Part of a small language model's weights.
Size: 10 layers, width 640, 10 heads of 64, MLP 1728 SwiGLU, 70.6M parameters.
Architecture: rotary positions, no biases in attention or MLP, untied embeddings, normalized queries and keys.
Each number is 50 + 10 x the weight over its row's rms, rounded and kept within 0 to 99. Layers, rows and columns count from 0. The size before them is the row's rms in percent of the matrix's.

# layer 2 MLP up, 1728x640, rms 0.0431, rows 1261-1287, columns 320-359
106:58 53 56 56 53 47 76 27 65 55 49 29 50 49 59 56 44 59 38 50 35 32 63 31 40 36 49 37 58 42 54 51 52 39 37 34 34 56 59 52
108:50 36 48 70 59 43 36 42 63 45 59 62 55 54 56 46 62 54 47 36 42 63 50 55 52 49 41 62 51 55 57 40 48 49 48 62 54 45 49 47
099:67 68 42 39 50 49 48 32 59 45 57 42 44 56 60 44 65 53 60 47 39 53 45 49 45 63 45 58 55 56 57 45 61 54 41 46 59 63 47 58
097:41 41 42 50 71 49 58 61 51 60 63 61 47 44 31 51 40 60 46 44 38 57 56 52 54 47 52 48 38 50 43 46 49 58 63 50 41 47 56 52
091:64 42 32 46 39 54 54 51 52 38 62 46 60 50 37 55 70 35 55 51 57 49 57 47 45 49 55 64 22 58 71 72 42 40 54 56 46 55 71 47
100:52 61 43 49 52 61 52 36 61 67 40 37 57 49 69 51 57 44 49 61 37 62 55 39 53 57 62 44 63 38 38 52 40 46 55 32 49 57 40 55
097:51 41 65 63 22 56 34 50 37 41 55 55 58 55 64 51 52 49 49 35 51 51 46 35 50 59 54 40 45 50 52 62 57 47 40 52 48 55 50 42
102:58 50 54 43 51 50 51 39 62 56 44 45 50 51 37 47 52 48 50 59 49 49 54 45 68 37 40 49 44 59 65 53 53 27 56 62 48 56 53 58
121:58 61 51 49 39 64 39 43 41 58 44 49 62 61 33 56 36 45 45 56 70 57 65 30 52 47 36 53 53 37 52 52 51 47 55 70 43 53 58 49
103:36 45 49 37 44 48 71 54 42 54 33 45 25 49 38 48 46 46 47 52 64 37 62 55 51 41 42 51 41 27 56 48 64 61 59 45 58 63 58 50
093:52 47 60 69 59 59 65 44 43 69 52 63 49 42 36 51 47 50 54 42 58 52 41 47 45 43 35 49 44 50 42 51 50 19 49 47 35 57 65 58
105:31 54 62 36 37 49 65 65 52 42 58 51 54 45 46 40 42 17 59 38 68 53 55 66 57 38 46 60 67 65 62 35 45 50 46 38 31 45 64 53
097:70 54 64 28 42 58 53 52 36 53 62 41 47 42 61 55 37 51 62 28 66 41 58 63 49 40 35 58 51 52 63 56 51 44 46 56 42 52 59 52
103:47 61 31 42 51 44 43 56 46 39 64 61 60 32 57 47 54 47 46 52 41 34 66 46 47 56 49 52 48 60 42 44 57 56 40 49 51 57 40 54
096:47 57 58 49 56 64 69 50 34 38 59 41 35 44 48 55 46 40 45 69 46 55 75 59 52 43 44 41 60 61 53 26 45 62 45 66 45 45 51 49
097:58 38 55 61 57 31 51 50 51 44 43 58 45 56 30 51 56 61 39 47 32 46 40 56 62 46 68 40 37 36 44 48 50 46 62 45 63 49 43 35
095:51 30 44 46 53 45 41 62 63 47 44 57 52 50 53 49 60 40 55 59 65 47 35 54 56 51 50 42 50 37 57 56 60 55 47 51 62 70 43 47
095:55 53 57 47 39 56 66 54 57 41 53 58 49 48 39 63 48 48 45 42 63 55 48 57 36 22 60 67 70 38 30 41 49 59 47 48 30 46 40 44
097:51 54 64 39 45 67 57 44 34 56 61 50 52 55 49 42 37 62 47 52 65 57 52 36 50 42 50 52 67 49 56 67 54 45 56 42 59 54 49 48
109:51 30 35 48 42 35 48 55 57 46 41 44 64 29 51 38 43 33 46 53 53 62 41 59 66 46 62 50 54 62 48 42 32 50 45 37 68 55 49 58
102:44 53 53 56 46 65 45 45 57 49 47 52 43 66 60 52 42 55 52 50 53 42 35 37 52 24 45 49 50 38 53 45 44 70 49 45 58 49 46 37
106:58 50 64 55 53 57 44 49 51 52 33 48 50 39 35 67 53 48 42 64 62 43 44 64 47 72 53 58 59 58 43 51 40 56 50 58 57 62 52 47
100:51 48 49 76 63 45 52 47 55 51 58 44 64 48 42 39 28 48 59 67 50 44 51 39 42 46 47 49 43 37 68 58 46 46 44 68 44 58 41 52
096:32 51 37 48 57 55 61 39 39 60 42 62 30 53 27 64 34 52 47 46 65 65 61 48 54 44 44 55 67 36 55 53 48 59 63 56 29 58 32 52
099:58 40 61 75 46 37 63 47 44 61 49 51 55 58 49 56 52 51 44 46 60 46 41 42 44 63 55 35 45 55 57 58 37 43 28 49 63 41 46 58
087:56 50 55 60 52 55 51 40 59 27 39 64 53 41 53 53 56 51 50 45 58 44 35 46 36 51 30 40 30 40 43 62 51 54 55 53 47 50 47 48
096:74 47 61 39 50 47 43 34 61 62 45 55 45 39 67 53 59 44 43 42 46 49 48 41 57 40 53 64 45 47 49 47 41 47 55 41 53 59 60 53
# layer 2 MLP down (transposed), 1728x640, rms 0.0416, rows 1261-1287, columns 320-359
085:54 52 56 61 66 62 27 58 53 49 67 49 38 50 38 54 42 43 60 65 47 59 38 56 58 57 54 31 55 42 56 55 49 47 56 50 67 72 35 44
097:50 35 56 58 37 49 55 48 43 36 55 63 43 46 57 53 53 58 51 69 55 52 55 50 53 58 66 60 56 46 55 45 44 33 53 62 46 59 56 47
102:39 62 55 32 47 52 53 45 45 55 66 51 47 73 66 63 55 47 62 49 38 54 59 62 42 57 40 60 50 59 40 25 64 47 55 48 55 43 46 58
091:55 46 39 37 44 44 43 50 55 52 50 51 50 41 44 30 38 36 52 40 57 74 45 56 56 49 55 54 60 51 52 42 38 32 51 56 54 45 47 33
092:38 65 48 55 54 47 58 42 66 51 53 40 38 44 47 69 39 42 58 39 50 50 41 67 57 56 50 51 73 36 46 41 32 60 63 47 66 59 38 65
094:39 42 35 56 37 57 31 56 47 43 62 33 47 63 56 47 65 47 55 44 64 70 66 61 52 54 42 32 55 43 39 50 34 49 59 54 56 57 57 69
101:48 49 43 48 54 48 55 38 47 46 33 33 39 58 44 61 48 77 41 37 53 48 60 56 39 49 33 51 42 45 12 38 47 56 69 49 48 58 46 40
106:48 56 50 60 44 54 44 57 56 41 61 39 45 50 44 55 50 50 38 58 65 46 79 31 55 32 44 56 52 48 49 39 43 49 57 54 48 63 33 36
124:42 55 59 45 44 62 42 55 43 77 56 40 52 55 45 60 47 48 33 59 74 59 54 46 46 70 53 52 38 61 58 61 51 43 53 58 45 66 53 51
098:64 62 61 49 56 43 49 53 47 41 45 50 49 59 49 54 48 44 52 42 53 63 47 61 71 57 44 62 66 56 57 53 56 38 52 48 57 52 60 51
089:47 47 44 48 41 48 51 51 49 33 53 33 63 43 68 46 50 42 45 48 46 54 41 40 40 58 52 67 58 55 47 64 47 58 60 36 62 57 56 34
109:48 51 45 63 37 36 63 57 50 60 54 54 46 57 37 48 20 28 47 26 24 38 57 35 43 39 54 45 52 38 46 67 53 53 50 43 58 38 60 55
099:57 63 58 45 55 47 19 48 56 41 51 50 59 47 52 40 58 30 37 57 58 49 51 53 60 56 36 59 50 49 44 54 58 54 38 61 62 40 50 44
105:64 42 45 57 44 33 63 58 44 47 37 61 39 45 30 49 58 68 39 49 50 56 43 48 47 69 44 57 34 56 58 43 53 64 53 34 42 40 32 46
099:55 48 63 57 54 51 66 52 41 38 61 57 45 45 46 45 59 37 47 57 60 37 57 44 41 38 58 51 52 47 43 48 64 38 41 47 35 52 39 46
097:50 36 63 46 34 34 36 38 47 60 46 51 53 37 52 53 54 47 55 44 61 45 54 37 59 40 63 65 45 56 42 67 74 41 61 48 54 51 28 64
082:39 52 53 43 34 43 40 42 49 71 53 44 46 38 51 56 51 45 40 52 32 47 46 46 55 58 54 48 49 53 50 50 47 54 52 61 55 36 47 57
102:58 47 50 44 53 40 61 48 47 51 43 45 49 59 45 56 60 48 30 59 29 66 48 39 54 54 80 44 49 52 53 36 49 41 50 59 43 51 32 47
099:39 56 61 57 40 43 47 67 40 38 41 35 49 66 66 52 44 38 49 46 55 47 38 43 53 46 64 44 58 39 44 39 34 58 28 54 40 28 55 48
100:39 75 56 45 59 40 43 45 46 54 56 49 42 67 60 63 55 63 52 45 35 30 53 51 45 63 45 53 55 49 44 60 65 55 50 53 34 49 47 41
104:43 66 47 48 43 31 58 43 46 43 61 57 43 31 58 41 47 65 50 46 70 48 58 68 40 39 34 42 59 58 43 31 47 53 70 63 59 46 54 49
115:47 36 55 51 51 60 51 58 48 56 59 62 60 47 49 55 69 59 55 49 56 61 39 42 67 65 50 60 57 50 49 46 34 40 44 43 67 66 50 58
106:46 35 43 72 63 49 50 50 53 51 66 39 50 38 41 48 40 32 42 40 60 49 41 63 33 59 37 36 62 49 68 53 46 54 34 72 62 62 55 35
101:42 45 65 61 40 71 70 63 46 61 34 43 38 41 44 52 54 57 71 45 55 54 50 54 56 32 20 46 70 58 45 51 51 33 29 43 44 50 46 55
095:46 60 43 49 36 56 57 68 59 56 54 31 38 42 59 60 44 58 43 46 52 44 43 46 53 50 48 75 55 40 40 50 47 66 55 47 45 35 50 45
090:46 52 47 53 43 46 48 51 40 47 54 44 52 46 47 44 36 56 56 67 52 51 52 47 59 40 59 56 53 49 44 42 41 52 59 44 57 57 42 68
086:63 39 57 34 59 42 66 49 53 65 32 53 37 49 63 44 46 56 50 29 37 37 51 44 47 31 39 45 55 62 49 52 57 53 41 49 44 58 63 50
# layer 2 MLP gate, 1728x640, rms 0.0456, rows 1262-1288, columns 320-359
105:50 48 63 71 53 47 60 33 56 47 61 59 47 44 40 46 57 40 40 57 47 50 62 83 36 36 49 42 52 47 47 51 45 40 60 55 63 49 62 40
104:57 56 42 52 59 35 47 53 52 54 57 47 52 55 33 48 60 55 51 50 58 50 38 70 47 59 54 62 48 46 56 47 52 49 43 51 35 59 44 47
097:52 56 44 44 56 37 38 51 51 60 38 67 48 58 54 59 57 51 54 63 58 55 60 52 54 59 65 59 60 57 52 42 48 36 36 48 48 33 58 58
089:34 50 53 45 45 48 43 42 54 49 40 52 65 64 59 39 70 55 65 42 48 58 48 49 36 51 49 60 42 61 63 54 51 66 58 55 61 42 56 60
101:45 53 52 47 71 59 49 49 71 65 49 64 33 54 56 65 50 60 55 58 43 39 60 47 45 54 70 56 62 50 33 49 48 52 61 28 43 43 57 36
094:42 51 59 37 51 37 62 61 32 56 43 45 30 59 33 50 49 66 52 31 37 43 56 64 47 36 65 48 40 41 47 56 49 57 74 78 43 48 52 53
102:63 45 54 49 62 54 68 55 54 52 47 65 51 62 60 49 60 50 51 37 52 63 44 79 50 59 49 46 70 32 55 44 45 44 70 63 45 49 56 54
115:50 39 43 47 32 39 50 61 36 45 80 69 53 51 46 50 59 67 47 35 33 51 32 49 58 43 52 55 42 60 37 46 54 48 45 43 32 51 54 43
102:58 53 63 49 51 43 34 53 51 67 62 57 61 56 55 50 56 57 67 17 51 61 45 61 33 63 43 58 44 48 47 31 58 37 41 59 60 51 55 45
099:58 54 46 53 52 56 70 52 46 62 45 62 52 58 43 61 52 57 55 54 53 54 49 61 47 34 76 61 37 43 55 56 47 28 57 44 42 44 45 48
102:50 46 72 41 51 69 45 30 53 40 61 54 41 47 56 56 65 47 58 72 52 49 57 45 57 42 49 62 47 45 41 29 35 53 47 54 54 44 40 54
095:55 57 47 57 53 43 24 48 47 53 46 54 41 54 50 57 49 35 38 37 66 40 59 68 47 62 44 51 35 37 60 57 43 56 75 67 54 69 50 54
102:55 50 39 43 53 42 49 46 33 55 39 50 35 55 59 56 35 69 47 45 48 69 49 36 59 44 37 47 55 47 49 56 47 36 58 58 48 56 56 47
091:56 51 48 45 50 62 61 46 63 60 50 75 52 59 38 42 56 49 38 59 33 43 35 60 49 60 62 60 42 50 43 44 68 44 44 43 43 46 58 76
096:38 54 63 54 35 60 41 49 60 64 51 40 50 53 62 68 39 57 62 58 56 32 56 50 37 38 57 58 40 50 49 54 64 57 40 32 49 45 53 59
098:55 50 59 49 43 67 52 40 60 64 57 39 57 51 52 58 55 53 36 48 28 53 36 51 59 51 45 44 60 52 46 47 44 58 61 55 57 43 50 74
098:34 53 46 61 61 40 55 53 55 44 47 66 38 68 50 34 56 49 44 46 30 43 64 41 46 49 40 72 45 63 43 25 53 60 57 37 35 61 39 39
095:41 37 37 56 57 58 35 59 53 48 48 47 39 62 61 60 47 45 61 58 43 35 50 52 40 58 44 49 54 41 44 29 46 38 35 54 28 43 65 49
153:42 84 62 43 54 44 37 40 33 47 56 58 45 75 56 71 53 65 62 46 37 33 52 47 33 55 55 65 53 48 53 64 72 58 47 55 41 43 59 47
106:60 49 47 57 67 51 67 61 52 58 59 52 62 57 34 53 71 53 57 70 25 56 41 56 40 39 48 41 35 41 53 42 51 45 63 45 47 58 51 46
107:42 40 44 51 55 50 47 45 44 43 53 40 45 54 22 46 50 43 67 62 54 49 34 47 52 28 51 60 48 33 47 23 50 51 58 44 44 52 52 51
098:46 63 52 56 50 49 40 64 52 50 68 56 23 60 40 47 64 75 45 62 30 56 44 45 54 47 40 55 59 23 58 47 58 49 62 50 38 50 62 40
104:46 49 41 44 47 38 54 68 35 62 56 48 38 53 53 43 52 40 43 58 65 55 49 40 56 44 45 53 35 56 44 49 56 33 58 56 46 45 53 54
101:57 50 49 51 49 39 61 59 51 71 58 71 47 62 48 60 39 51 48 65 44 42 56 59 54 57 48 46 32 48 41 61 46 41 40 35 62 46 68 33
089:36 48 49 51 50 50 62 36 61 49 66 52 77 63 42 47 38 41 46 43 52 37 47 49 57 52 61 38 48 62 44 50 39 45 65 67 49 41 59 60
105:62 57 45 43 57 60 43 44 56 57 44 52 42 49 50 51 57 54 41 60 52 47 37 61 48 49 48 58 27 46 51 39 54 44 53 48 48 55 66 48
101:42 58 53 44 52 45 32 56 51 44 58 61 63 53 22 62 67 36 46 59 57 53 50 50 56 67 65 50 47 41 74 63 52 59 52 39 51 25 49 48